From a checkpoint of a small transformer trained on Wikipedia.
Architecture: LayerNorm before each block, learned positions, no biases in attention or MLP, tied embeddings.
Each number is 128 + 24 x the weight over its row's rms, rounded and kept within 0 to 255. Layers, rows and columns count from 0. Numbers have three digits each. The size before them is the row's rms in percent of the matrix's.

# up: layer 3 MLP up, 1152x320, rms 0.121, rows 296-395, columns 128-191
# down: layer 3 MLP down (transposed), 1152x320, rms 0.119, rows 296-395, columns 128-191
up296 095:101127112116127125108130129088123127125081129088096122127144123083157134125077140109141124116110143131132143140138118137095119156172139134122123130179095115138151073143152141102129202171161106
down296 090:147169113117141108127113148072159146098149116136114059161109137140102098141146110178091141132129121133117115121110132109112111144117132149094123165094126102136140081133128154083133145094153161
up297 097:144185157143134122137125148164124106121097104199126154132114155128147125150125153117128088125138128096110125091154108179111119113111142130145115160123152163156084127095127120159119147072132117
down297 104:107169094152122148103159147125133102147144109141114117144082115134185157137107139149148121078096139137156133121157130152126110133143147103118181122123111153165099153148114161144078134165143127
up298 102:100121097125110098173125182166116126171123106126101097086164131108148150119113085124110156120132120119111086101093072131132135130089094087127107151145139138153086102147095144119131128146162147
down298 098:149152130146103112146107139107141164097141120098121148142098090147142133099141134170115141109140145102177108138170102149129097135162179146114165171123135142110134132112175108099153090151117169
up299 105:161091137131148149096155133118133154110102125153136143121141147142146108096154102128151150102082092145170125133133121158125107116115087150145106128105082156155118178131111160120146130099132094
down299 104:144174137131143108150127147120105117167115127107112124085176114152098131128159148159116093114179129133140111104163124164159122095161110116148117169129135133111140122111166110107146109151123157
up300 083:116138164152139110125143117183131106147171105144120154152173113108147155126107144080093122176088109143103150091133084122135142146136131157082099131128153085139163139106118105127163132145113160
down300 086:147110088097136105118130163117105162150113167110110117158116141163146144156128128175135102172119105089136090120137112136107140117119103138144128093124152189112127149148159143149132166143116155
up301 088:110148130104151164099133150144163172138125139174127181125130136139096110124102146112088116126143131157141116129111083161128179111143096145117103143085142101116136106119133125106120131133112090
down301 091:165113172108104110170146099094118071135168159094135104113102134129112128139133093119159155114146135140117152139152175096118117179092142101142061093158135124169136132096137123094172109159108159
up302 094:115148102110124085133168078127127108165129130098133118153111153118087121140094119149110132136099136130112169118158124171074133132122152103112122139131140131137147143117164137162126122142131075
down302 099:132088114107105110131139133178171131092062120088115136087116123129135128124161138137099151114097098119129139068149155165120156153152111125130088168121137118064160149129168118117133133067155165
up303 097:194170128151145140161112105114124165142137081145139144119123109144143131126144124163094133125144094104127138120113178118142161126112143105114134116102083144191132116060143107132144140146125124
down303 083:155134156112130114123147134119115181106161166136126124148107161141115110083126129165161125157146127135123162137148167120134148129116121128098156133134164156110147168140186149111098127112140122
up304 094:088143136102118147099098131166114126101122153169143077158154158097127118142118133128106122141163111140135116138131150096141150123110169120142154130127144088104137134105129101140116120159139117
down304 093:145112117129157149170141134175145100145121089098130087133133120152170126170153143145115113122159165110091121078084135101108115101076108108107151119147146136122130104097169122158126132113143111
up305 099:140094129093129120129094120124161126131140144151139145116139135086140137138136100131106115135128115126123163077122088125128095108120141134157139110119153075142118120069127131160091121113137153
down305 104:122149135141159125120158114106115125086122119169153127098147105148154096101121117178105103145139161112101125116109137104123147108154100140087124094120132121114107102117140129129133113117114128
up306 106:133119136120100140178181161139183151094119163164136142076124119099134118108121134156129134119098094118151141126113135078096089125101178147129130088129120091112137116095132123118125128108160153
down306 101:132117110065141136140131093111120121138192155121081177171125108131122115140126159126136145102128174156125102125138125162076122097120130152140169121146062081120124120113128127128144103095118159
up307 103:106150107109131125100117158156151121147106110107092091139132171159119117181143144146165054074097110136147114141128114176119119123118140093134109125139091120135099126095154136158119140128130126
down307 101:110152080101158132116119117116102126146152141092110149087160110108066093081149153121106136120125122116159132137148117117098115131124106099143158142125140107133138132173099123104112130184133121
up308 100:125121139120124140165122129129126118171112123133131146143091102136112127135097120157151090122085140143156136112091149152134091161090160147120120096128170147124138079159167102131144138096147157
down308 100:105123129118113141113154155155100154127113088164092080114124131122110137102120160177096112120095144158134113170106123163164136146076136152129116100150136144155136155106141087178127119115133147
up309 110:145099148144130100137135078121121149124202127115147105105200139101095165132155122161129141165137121139169077160149086118107128119123136106130125135101096104119148147094123100163075138133119132
down309 096:135162118139060087153110149140133106128145147153081163125102112118120117117132125114144087132106151134130145102114134121128152131095153118087152161130118108132110172139124137124139165130167125
up310 087:127115130170153095152153102114099100108126131083148089126132149133149161146113116156153072104152127106113148088135135095165156104134175146135125124055144109140160175110117164134165122147110131
down310 092:166120138149122129091122125155097169163094116094150122110124130090131127144134128083117151129119152128122147131115149151125112140139105077089109160166113173170064155142104130120100103121146166
up311 103:134140119156121150115098135122131106119127119146142140137140150125107141146132122080094129143107161123150111178097093106070144117109144151095159101122113153139166139147085103126153095075130152
down311 099:118132090112102164125129120134110170150150078128148180106115131131120129153157136141133135119114133134125077150117120145110112117137113139132158142139147125138134177152143126132143113145096137
up312 101:146126163106103123115089095148089146126141124102136182146133122113162179120158154091102080095095159119160135145155130161122160110138102149137079137123126115125051119123190090073147096114125107
down312 096:128151105106099155102143116145095076092123116131169136154158127135163134154122181157211112159137157105134163074143120104101118134174085104111127127110146167068144149177097160132114159150094107
up313 104:125089148168077122137149146150111074147074120164093120106150126111092114115104142128097156114118100143113112150135146105123121191154109161125127103130135115125140146111125151134137113094139144
down313 106:143128163124119128112123120145134131174124145127134165114110124124168101162112145156132136129134161183126131119116132125131125137104080153168163128106112127130152077110161121093170129087097127
up314 101:152103103118150114123094145154131175112145144143113165091105157117178133096133163158126115118092109171101175082112113163112139139112131097162171201119155129146148125142133151136107138129146129
down314 111:150104094134106159140125161167130126136146120145116135177137154146100167126117119122105128140160110121083131134172114096131117156128146125091093114089121146160154136108123133139156136163161190
up315 104:135146152116148137123120093122184122089134108105114128128116112162127137129146110126131142127103131083138138147117136144151130112159110123097093130113141117116117124107125143112114178154131136
down315 095:120144126133119092105099109137104074116139138165139118090106097087099107113115153095156159186161129092125124089111134145125133143137139129122139096166156119132126129126135122114137109184120128
up316 098:112136156095130144126139143157119110123110096126157128135132155150125114109133138138126158112148130127097162113167156115165129116133140107096148123138139160096076076122130147157133126130146134
down316 105:130098137073122127138078146076151088128147113091121148138133129112110141116084124093109137142160111123128109104087077118155161122125155095140127137131144143162122153125153171138188123159139101
up317 097:126149111111152124143137117106162163133119148114157133162154107119123100173136076134165067094141147154138131186131101085169131122123146138135158075150121134122148143094130135165100094147141100
down317 096:112155131125076149202103106157132115124120151098103135104133129111142116066140121154114131155163111151129100107092126088125118079145127088136137121102152128145087143152147117166151116118118107
up318 101:100088214129115113155112108090098127132107139118150142128086113110129106153129140108120108139107107107121101172134113087115073135132141123104159165131122103119139099105144117138165126131142127
down318 098:195177070156186135122153166143176100126116110136116116109120145121117081136155110143142164156137120157142156099161120113125121130143120120132103101135107153131140133153110132128114143172104133
up319 099:145152092114143152118120131164114123124136114099116141070128152082151106197092128110179116138170150115133117170121124153099133096133126139141132190131086097112112102138113134157159092120128131
down319 101:123134134104187095137149127080130118113118134117148132141106116170141159119156158098174140103102158131143119123148132121117123116102130139093139090094152122126078164141154081140131130128127145
up320 095:103120112150191128108129159106130133071136104143134150134129148164129130102158121092102134120126131107144174181132152090187119145078138154134135128142131131132135125143137104094109106136107133
down320 093:113165121115130153151132070118144156162121055097116113097109129100125122098125101150139148155109128140121066118095148123054110102140117124151139091125107134152154111124106087120126122082129094
up321 108:155118113140104127120134083128121167115124110111045152148138129111101086124117140119165131138111116154092082141140114100103136109151205093131138086158115145125128165101131067159146170171163164
down321 097:115143138138160122101100151132135143138145108135215128155164116120142179152148133174147151114104169093166119119160156198141128129167127138151123178140153091132123125141116157151114149100120107
up322 096:132144134143174133160176138167137064075143123145152100115127142119142114097093117110086146149136131113144127116098118102140151115146158140141129144130123148114108123155108119118101119127135132
down322 091:109128145111082111108148127155105130142096089159117078154106123111124113115179160122162129162127178127140115143110118173140141168118141161196124147134110102123102101163124125144147131175093114
up323 105:134114149113138110157175179137096113157126105149137138107156111093109112143124126097128162124123142105120128120121082113176155089154117110095139091086084148135186129105097127147111106166136141
down323 101:190167124118119140144159130144142151137075089124123098176104089126140112132073090126154157112116148143160097112107126070141104160171121150163098128104113140113142127121126083118110144083130100
up324 107:121079153110114120159117095082121081117132110121139187110161125123166170130158125087133102078152121163180128092109097109116129117140137081133104079143147158143147138077102158162163150100122150
down324 105:124107151105156113127189123120113134111098111081089100124107093159100093159130159139157121104140115131107081136103122142117160160122097115080169103082149092138165135157123134129145099158163169
up325 103:114152142163131127130142122101173149101119145135120076107132102123149136126115131131112151088123111144124118142158077148122160128132149188161091124122141139116120130154145150140161145107168118
down325 094:137092099123113144127134137138076118154086125077129126164130130136105159098147153121159083144099153147140109123170137109148167064149143118070133093102116139121135189149143059115096138128102130
up326 095:123122114177094151134144131138115078109119095170143124105183086115073109102094143152170089154118152139128139140121147135135139094133098105133126151094145149096136115115162127157095157114125117
down326 097:106142103078125120097096120111126203118128128128095152090088085168120126132112151102085173185147147104109129129136088139113048161156167155105139120100140126134097122185124125130089101140109135
up327 113:094136185082108119112107090130065201160164148117134122131130101105153123122166111100156128121098132098127125131142146133098128148122136137075169130149097134121139122155129105132088108116122147
down327 110:125114118121092131137107130122143115112138126141116119171181125168084095101127175129195132111131145081148131140144108126165137160114157145121124093140109160082129138104099139111094133133125114
up328 106:166130128093118141114152157150080195132150153103106108107101110113119171157145125155136153117157114095140128131120101076126104097173132144125102109152097152142171048152107155128124106143131113
down328 104:126129113118121153118104070133134160112139120133090066117119127166092120155133146122104092144142138147138132159131109123110152145146105104135118131106126110145171132150129128144174133123086140
up329 100:146142076124084095114173145151123142144163114135162154127097089095198179105120120101142152143122116080125122106151100161097174118110117088140104157127165133152104136140093090106122117120144154
down329 092:134111171115150145115163131142089083120127134110088104135129096094082126146131158116100152157149129157117110136109096131101101134099144148151159154154120107102148148079109144143126155128150092
up330 095:144151109078140134099113120176094091128154121100154131117142137163081116151135120134170118123119081169092128145124140125132111105122151127120117157127120133115135136120146144153120190115131154
down330 094:101091170177092112099133126134097119116149100106120133130139137102135114129144095127132165144133141119128150166141121084119121123121110153086129085131144123119114130113117133105110089108134063
up331 106:122151149148111136128124175085154127127147097154121110106146142096089129152125115111145135180156112151076125136111097126129153118127108154111140095124146085122110108096105121094137115141126122
down331 104:135139127134130137110158135158158143157145131174135115100130090146118114134112156089078137125134129098113169112145158234138115142132119107097141118111109187168122129104148133168116080128101121
up332 104:157087162169130128140122138116091092155137132170113143115114082134104105112136122126149195121143138088149169113139163100146079140135084171149121144120131146129130143113109146128126111126129136
down332 107:120148121149147123116133164172118161083094145139085115137131126090101123146123139131169104110130178158142084122147127106117157116087124108150166129088104122108154120126162136117121135097134147
up333 103:108103090173112181106117116113100173117152127119130125115122108146149132123154115151141133141070135158111141124133114097147114112192153120130101151120095158169120148119140094096110120126156166
down333 106:173094106151119106131097111151138127112155091088079175150130135131154132109142128139094066138166130133137137118113101143095069172168124111061105155109138124106109146120118141111078142139121100
up334 098:157087100114111133151121116108101113103143105153105120113116116131151139148136124128113139120130077154123139129129190145148118124109104163095125091137140131201118144132163139125143158148087118
down334 090:113138102144154107111114121144115124126143143113144162128080122095125125105143157122099133160119161128135101120140097137146184102100176122172149151078122138114136132099070108136165090117174126
up335 096:093100141118127137135128132115092122107135139126091130171129095153141125134175134080155160116136140097142166086092151128158102139071133154120168108152131137090110089106087144149117162115125137
down335 099:151118119168138143109108130121154114116116192130125111118134116181084141135131146139108126119129125150078158156152104162144112144164097086142111184139100144097124146112180115098127137139132147
up336 102:097148136140093119158129121090089111088116129127123147150107111148154096128174119104150172119116119141134159118101130136137094115161087114127141112099103130134160146143169132089134124123145132
down336 100:132147159121150129151148096143106132165167144111116136106181143175130138118099121122133112119147183151151121132142147164121116136128151176181126108122136087137125139144112139130157132143101120
up337 112:125161102137144088106129132092118164124139122132152094123134153114165141145130115160145081111124158112143135107127157132143164123133119151112118126106095137183155192117145117112174133093137110
down337 112:103175103180130134107146134097203152154153172167155189100125113159154161148109125127159120148100121148105126142096115110094103133176128126098148108135099111101108127094131087132157099127089139
up338 101:109121103114154163121124150150122119102110160124145150118164119117144138131125113110107147139107110068079129131161086143140145066135127180098100136151126133127111105114117145114115140124130090
down338 098:119103091114150127157119162123121125147110134136118130107093104130118102129156148093135096096111122196098146137057165079135120133188126112147143111135149128143146090120151091129129131084111147
up339 093:129159082119153145131143153058108125105138122141148160135124151135128121087083120153133136123097165148120114139105107124128130146128089119132121100180068140119131143157169132143133120140149132
down339 096:165121154070129133141126151104152108071146093140131088115123127151141072106131130077121157148135068118081163153174133087164123138115079118129111151121135122103108124109124101115111085123139089
up340 094:153119089131107126125163139141135110098117098112116144140141153120113140172076088146146164071152105170135156106096098121083111100115169120111123119112120167145144089131128142102133121114134112
down340 096:106158126159142107117133153121139165116086142144146133121145128111137113097119142121104118092116123084133159143116120164145097158154129122132139142108122151137101109122108129121077107090127134
up341 106:133186133159138127107117119120079108135110092119155125110139152117126163128143132137112122140094134153123126114101189122119124157121118068197107145136108126105117123120079147089140114089109104
down341 107:093138121144097117125066157114112180120131121141131158153154133117132118108077135118103129113080167130163070138116139100129134163109121160095142127101118113090124128071099143159137112143126134
up342 095:127143106146131095134115124090116114121112115155104145080124174131157121128123120143142102111122110135119064154155119137166158079126139097128112121180131098122129153123126156156153110133157130
down342 085:088114138141073173135145112190165123103153156114123100137113113139137103128145111147149171181123112094149183097127118159099170149121145162123118110120154132110103151125110110092102125123107130
up343 108:131100141112144081123096132108088109163146146126144085138139125103125121147185092159130153071119130130103086127141108125106101119141140080115117101127122139100125136120133096136131126161150101
down343 106:137100138101145144122124092104103082124100152125142157195122137155089136138146119146143128167114092099153078113129095114140146100078109133120082122152131124090134164103133162146142132143113136
up344 101:160135131166126128115132119083106093117092122160109110087130141113142120086126145139094097091077128148131129146157117060120136114091147115118096151130120098097117120118096129099079112102109106
down344 100:112192143121123058152125140113125153133119136107193130169081139123098093129098110114144125129127117132099155114122098163122092131155167122094150114153162154145145117139138126188115093173155151
up345 100:145131132119119166161102155101103144112150116155156117083108148092160107176145145140151136099127106163087140156142134120121126108125175137155123128108152154158159090138135105106152181115098138
down345 096:122119084145197125130133115147128140121080109114159107134155101115127148094065129149108103132132133160135129105125131119150089138137147087136181139129146111157179111107141161142111116152123105
up346 098:149124109161110125158155162141137130148162118153160134120111126133091118081133125118111111153116101121158108119149118112137095165148150126125147146095144117116165143094074098070119127149145110
down346 108:117153112111151097117103087141108100116174130119159143131150093102113134150117086124152129128141126085177142171100158093155167104131174135142099069109121138124166078154126115151150080127122145
up347 100:164152114125105112133099121153160158125150098116122153140128120105104131199132170102163113148074129052117142129097145135092154147104160131128134095108125095124154144127158153113138146103127156
down347 102:146124140120092148117102142107157110069117133120091158081159079153118098121111111145118122115122181164136151115145171177088130114158098098150163134130114111122179137127162148135092130175136137
up348 094:111134113171113120137111154155130127123118132092156125106128087101134175146102104160099109154133146122102166169128132180112183112188138116103126176144134137144124091161103111138152100135127139
down348 093:161192132150075130137127117085112149142114116124148118116124101120126143153154108126163146153132104151130105106109089149137140099139122112162108094136109197148134132075177131130147127124136113
up349 093:135119129130125153153137148137114121139123105131154087170107095171171165142149129138095118103161113131127129136146121123131106154122136113066101182088118126176138145140103144162099160094121108
down349 098:148150105136140116129105176131115099064115105098180145112107154087110080098143135088113134116108082092115098158073158150130117129112157114067146117111123179090134144133125126090125138128139129
up350 103:109078183122117109165114151128115159112169121117155078109116149130128150148121116151159109114068135140114098179120145050118142096110127165127128107111113161171145096107133149087093111105166116
down350 097:106136121101144136101126090099129088142109156081152126153147102152117169114113129091079149135126116103090142131135086137107129140143139129139154151155178118127130136169128115130114110159114102
up351 099:129119103145152128168124115134117160117121135138166098161144138158098095114107111157117069149109173149155134110170133119067136090127083124102108148136148099152143160133177142103113142070156158
down351 100:113113139156110118125142113126106145126104088115112100130079106136183117140144150166149127128132145102157129131142112115142103162109121139119124126154134160154131094136169089123156181142098079
up352 095:102096150096110130124159156171131104121110138123117154135122155112104145152146097157131099151129116099093130130119111129153194106104173091115110154151101138131102136104116134161139104111106121
down352 091:129135114115115140108083109116124144102101119172134118116154103151169128122141141109149115128158149167083103141160143128099125149149137154135125102050109161146151179112116162125141109112173094
up353 105:121154108145146078135123138163109133100132079112139124139126145139171159113112098149128129115167110154160131128134118152121156121170134145129108131136115116161149155127102165125095148078151124
down353 099:181148099088110140101099148142137128107096115142109151144143128185103127119117073135117148146135109141157133146085142169121099132172101123083107166146106080147119121098150111129115142091083117
up354 101:161082112134098177175148149153072149131098148126161155106116101123107167095131125127138159120129100124099137119143137119114123128134123110120102070100123113124146172123096149138143163101165116
down354 110:155122172119143171130154126169128090124118132142141105139132134167101169082177118139136126138139153123173089108182119085152184124132130153132112076093096109175115122103093149178115118144126121
up355 098:141105191139100157152116115114116168143109176110159095117136153160086176148153180122160100116113085146124150081121117140136140122161148120138135183120144105137160085158101091121102147166175134
down355 102:084119151123112140118144136137141118107134174152111156144124134144103098147160114060114125153136081118133119153158097122153118100141111089131127149137109158160090123095121136172131123121120142
up356 105:086142170136103119153107157134087120152087178138138155140184123141158102165080101077108135124097175153106138121117125168136133159101122118142094132148131187146128110118113148170082123164133130
down356 110:157142128100144120151116139124105164131122126163121150144126152115119129141134133128138126099159144111157125149162081126134082143127087133148153156092140132089107140140120092081102130114093107
up357 090:124078079118146114095132138060136134100117168120133149131122135127141122144130108193133131099100194152147137107104137121145138121153104137180135129105151143140114117075140149101128169158158098
down357 107:121127110105137118081164162134144136098119176156128094164123154167137120161106157146103083151146085107103101141155134114165119135129131142123146136166128140133148185157171100132108117111087168
up358 098:139086107160145130129086147128134113140096122141123120119119183127130117143165111148132109116099162108138137109136113125122105140129141115126146173122114141117125134144085145099168121135112176
down358 100:144157169142150100139156119087152165131149145163156101179110113113137145137136127084067144133113106139126179125132139113165133114168100165112136127162137144181154132111110117130102110099126161
up359 109:097126157116154066163125181130074117137118115149116153131101099120117144132114082110113136120161160116163114134126127111136142132119141104161121111148125137095116137136152157108106148088140091
down359 099:151085148094114099157089101136093132130170123108148120112081123174133141121116169131150117139109104125129151124110140146108118138173139105058166174127156104135121135100135133129154107158131176
up360 105:135149119141110143106111109143111167121149096164095148117123126134107151101155129124126135139114125124141109126143134137123145127119140191131135135116107120114113150112108134102123166153118097
down360 089:116071157112109138179141129122120092123092142135194164117127098088185108163112112143159140182153130142141171143124131106160149107116144126131112131150156129137138101132169135127143115129130125
up361 099:111108141121100130126126092109139195091152123133142117150109097132093171130159147109076094133114095137138119059156149167152135158108122114120157144141095114139175138129133153137126089150139103
down361 098:133142149139155134083145142130135123073149147116129134134123061157087091123109153150076126145175118139168157086111110120136135132118156155108171129170161154160070151154115185164162110130141150
up362 103:110108177097167145103124129131164155165116123156109121160120086173111159139125096094137159138114115123103124151142134102148118085122138121153108129118116167133152115116141129114158147126118182
down362 102:151090130130093097120120126137108111137128109136157098140099126125122135115167153139107119190171174187105091096156144112129109112166120147078122149141166112124124154141162157111149124124092150
up363 090:164144187105139124116115118127130085099127130147103071120126114155121146108146152119112123122117128128149128127146159127083164125115125132110135131158119137098153120131104144122127122126092150
down363 090:100093081157123187162133114099105123166169137144156166147090134144169171125129080155151139130114130110118134126095148109170110159134138082141122120137145134132112136129132127125187105108159114
up364 102:144152131118155136144099131126104122098124144124139150113100110134139134141117143116125140113104143124145142082110136136115113100161144119127129118081093144121153120109114121149137095096147106
down364 098:128129110161123117119162159135187115173104082129119107156102110139114124156114126121137097174172083139137092142132159139158168123140074100109167117159160101088112135158165117125124123107143107
up365 094:143165135122107110146137135135120126100140123110137113151108138139122109118098133106140165120127126128097137127132119140152145131127117121097148118150148162119103117161119110140075118131145115
down365 093:145095103159102113129137159134134134142157105129142158156124148110142145138169117147076101127086132123123108102144137133088149151136148143113073155106144099154135127120111163136137140141121131
up366 103:116125122114105091178121157100147110135111065093129119141107161134139157150119142117047124111110136170147094141137148086130139143121121121094158140116152131156126128129125105114109124115118105
down366 107:128143130138158143128125097136141144175138144140141142109148129113102141132136132117156111176135124160126168122148118170085129161146109075153149125143115105104138146125117105156121142119082100
up367 091:164115154101149119097115106116132123097102154141088140165145128144102112088143136130140134129116082137184168138124140109134103157184158176113110083123137119125160141139110153135133147161089133
down367 095:100146128148142156163103131112127131151137132104136190079125090140137115089142139117162133136124138135125098138112111140121106073169138148138108159127105100101124117110080151150143125106150175
up368 091:132143129113134144135064126093173125110132113100144126163131111128113095111100133085091131088116140144111142140126110153118155178104154146172141104100078106107125107106160114105103126130133128
down368 104:137078099088153122102087091130114147147135122137127094145113130133114128103160120153101159112127132157149112110157134148095117157126105116192141143111128122132110131086061128150133115153157151
up369 105:148139123107148099118127127136113148100137159153096095090167127155091103110176127110093147123149104150115145145126144142133087144146162131134110136112121116084141163144148142165133137129122157
down369 098:146174121120099121147110092108096119116125103099146164164134103122113180143102154152145138134171129134131076081141087090090136097152148130131154159146093160068119119146169094110132170129146127
up370 096:154128103154167148117087154132103148155083140136113171121127181092120133161159114161083124140155092148155170166165103176088134154134166110141129109147125128111068103117113121152145109130116096
down370 092:103130155117064167078115075169132129155128128117115096133114117155103151138114166110115102130090136144139124082092085118136125125112131168100082080127129142139147115109130150113106139105138139
up371 100:116170111129141107121124123128120111114150158123155119107138177073095144144128097111151130121096120127126173129145129119105115157145138103107130093142117137148139127144113168122120122058138166
down371 097:121122125096117153119137147127125087120121155155061146076166148122142154119125088118118088146159059145111135117138135135116121129153104130121140110099120085112134162121123153102157102079163125
up372 096:126136127104120117109088137105111174109212096111097093132146113092138122117138108078184142126122166179129127089106150118114074123200148143116141127150106152155158103112124124131104104149159128
down372 104:131159142134130170109120140127148143161145108154090146125149091152094120123061099053159183127154134115124148116083111105117178157153107123129168118161090141118098135113177118146131109137148122
up373 096:100142132129152132113206138104112119080072190133134132115141141139142167125127106154156124135122104139165116119114161115157119149126143126128097125135131106081119167127165126104116100104127091
down373 085:121118118146089165160100108157118113140149120187134143154105104157121061170150163112088153143124114118127137134121105180121098052121116123141173134109125140152126133123093127158128149163107153
up374 095:136113105162145109125136158134152106139105084139132153124152150117191145141115128170141142165072166197114106144141118138138100112135182120113136110130139153115101129114109090077110128134096081
down374 091:063116188089126145086126139156136116120137090140104123147098134131113107081182093136116138146179114104132153156184100095134113084133148132141128089144124108112146147118144137145134114143142118
up375 100:145165132114108130141138098158109139091136071120111123115108140122139150154175124133154154133133161128095092154112161118114144151156116124107146113129098124138138116129155111107110110113131088
down375 102:115111090125124170101134097075145108100123130100117157112104121110159105104126113115138065108143133129139082140124117100127105153148170160116075106144130113123073106113115112086123105151138161
up376 101:093112094127142148091104109117158142139145108117114159121123132171163109137124156122154114083097105118054127095091123150142150088129130148102184123111125099155106103159116133132125142143167154
down376 095:167103102148128128108142119164107140137154128118065154118172121140136171141093165121141083136152127082103140087127095115123123135137123121110091086156093112114130125113161103144137116153123168
up377 100:132140085134121142168127122155094133129122131142130101127115125114120152103132131109126158165145111122122103155137164125087166090153095086131105106147095165091151134098141154123099135127174059
down377 103:119152136090108134112148123099147111050146109111162118140121126156145146167088172121141104125108154115157121101106096125159128137143181096142137121092116143134133139120159090144112133141126105
up378 100:131115106159116129115117114124160143153103137114144085094121126131122131145135201166137115086110096126107147155102145125150101138135115081120141105094148117152154112129097095176113096114105134
down378 101:120100137128101077134126133144143163129137104145141194090127108131148126105146140135098109145111112157153158120138152134090157114156098120124119153112121132123128127167134114136117107132164148
up379 100:135105109148113176123126099111102196105137144131114178143111169129117164148152124125098107085116120117049092130129139116088118113137111136129144153149141160141125119118113114143150094143132133
down379 105:128121104134125167097104114108085136144091121140153117097148159130152131159187112146111151106138116106143146128112123166092125128090127086112153128112144144122116129108139099151124138118135100
up380 103:175165148115147141112122183146125167117105117140107122139112151122133102114137109149088113174117143140116121142119088154095120105124179155152166143135059171135156107113081133127112133151138095
down380 103:155158087159139081104097135110095145120087119084150108126139092122184161102104125118097114156144138107156113150131106110131155127163110136114130110109134119135113200134160112116094146111101129
up381 108:105157150122172112152159127096103093117141105170131077144093071113085112141130115122145150111131089155149148147089145180123141155160158096103109107113111125107145135094123177146156098105094127
down381 103:097109155120129140140127118139192129153103139123079108139122163170167128113108130142121153158142106121102120125163159085127145118136116088116110163182140099117116146104153103118094152151172137
up382 088:169104099150184157116151135113168111123164143145157124134125120146136116150147117117117127133082131127086125112139136150111157096142111118100142083105116129143124105112146094130104157146093116
down382 098:103136129095111118100144099130115129141130102099146109125133125119113145074138118133138175111132081123121096115116123124137144129089151121119169136150156107111162112114162127093112132145137136
up383 099:151143162145150135137150151093140103125078115169114127146080135118103141130136139090123130132115152116170154103142099123119112093135104144110147147155162139108120141100142115080135082166157082
down383 097:140083141095139139142108146108150123163141174145129135111139120114085110132164109160160169142111125130120057126170132135111185115165149170083141141115125150114110123164131104136134099093157149
up384 105:133119167097167138114128110098149165134151144140090118128108115137104137119116149128140096086128131071127135171112101101141114106162122133118077159096091127116127069101103133171197133139121104
down384 104:128137127111142174184119153146120161141134146158097153144115089116124124117063115104118128116116137094107096129106140165163132113135110103175115116143103158172108096105161122162078141105157147
up385 107:146111124138144169150177178123151138131088162112122116147142097120128128136121135146114098128128148127150135160169134074151111156127164069128141141131186107134139127096112159108167125123143158
down385 108:129150115146126115117129141122104122127151134145141161157131136141136164149119109114159111172136109103137144123086112130138082110100108148166130116168130154132117070104104132089136076168077149
up386 091:176134166102132121156118135111142151148126129164155114175139117170076114160119139166107142070167144163129134140123117114138125159112126117142129152093117110123142078121125106130139134145142165
down386 092:109103137104148161147087107119132058104118116126131099129086156123115144136168125131119105147099101140089128121097107129176119107119166100129117118171159151134113115111129120102134097126132102
up387 092:102123119127155072131129095170157104124135088152137163161146168100150119088145127120155124125163115127139129086102093069145155117142123142125154124103130149173127159094146162130128116117102137
down387 112:115106131167164098101170132193135118135140112137173137116143124098126125125083109122090125106128106136134122121128146090149113142130123162153123105119153092134104111152124096172140151087122103
up388 099:105195135137105135074143113164134111111133150110124121157144093108138089155155101079140101105113103097090147106156096157148113139102130133133124148145147122072140128181126105154099111109125147
down388 108:132128176126126072100149115145111104113103161174121087113109117114132120151117120099121159162161122157117096125119097125149102128118117109144133136135135106150125118120143115098121120151149129
up389 093:087130120133126104133096115131133147134145093132112143149096084146148098143137117169148099125143124156125143136097125092139148117150182153146101124148149155140120128145135053121122083117145119
down389 102:167115109103138165153139079139126112160097159126091070136157108110128141116148132124116118147118123139137116127147145132138104110102115099132115132143114112145178089146123173125121098133116151
up390 093:101128121125163144105141121150163105140177136077092129112135120203159137106087128115115139110137157091084122126097110125172149142090114091115160168112114073177118133132127113121090099144159133
down390 103:143087154124082115107137129094111112105099117100131104138132123138087114146140134133157166118133122101172123116121138137113131119122117092098126105097154144107112109123124132097147152107088155
up391 111:143138142093134161142131103120135105133134111100159111125174151092125125103118110164110143091128106120164077162142140124140111127180113115106134134088115140159115116136095116144110133099142155
down391 112:129141143131145165136103131144143140140130128193109109123143144145119130172121079119138121104107116116128123177155159104130144153097155121106140127101110119145111163107115128157143080123167105
up392 095:114067114139135111159109098155197116158121129107113147111093105139132125107102147116131138118130127136126119113161106153136123181138110141101089137106125117118150108104135119122125128111161160
down392 093:125110128146143113098097110081167074114134122126139128104115116168158134112118122087140191126135141123130082174155175139096130138130093108166132146128140123104087131146090161116159125128148129
up393 094:123126187150099124169133131101099144149177113168152134111110149142139146102137092120133108105140124131134127104108140136118132159128120196123133149125161174126142106129133129179126112125123140
down393 111:111129129109112127131117123115124140127125128121114127153136152168147109114173111144094129136116150153095141161141132113133151064120116161108124143137107128129154097134158137126090129131186097
up394 106:155135135124141118160091130113106143107082072107151091158138141135133135117108145151121115119127141163133161103073128113144086154154094138144134136130114164150130131096114128171145129133146153
down394 103:173072126148074148126089125136157132121163087090116095149146144133099167161166132110137102124170099121100145136137131120133130108141143114140081132123149130152148176129095134092162191152141143
up395 102:156123150145070108111126111086155144129122156162165148112130120137153131101087139122136111112127158192135154096159131111111114136125086115129115124146175139137118102116149119109133135153123143
down395 111:118118147105126137128123074165149132107118081110126121135101110105125117140144082105142132112108101093117084118073146087131149140136162168148101123132114121118139109140109089114110121114155101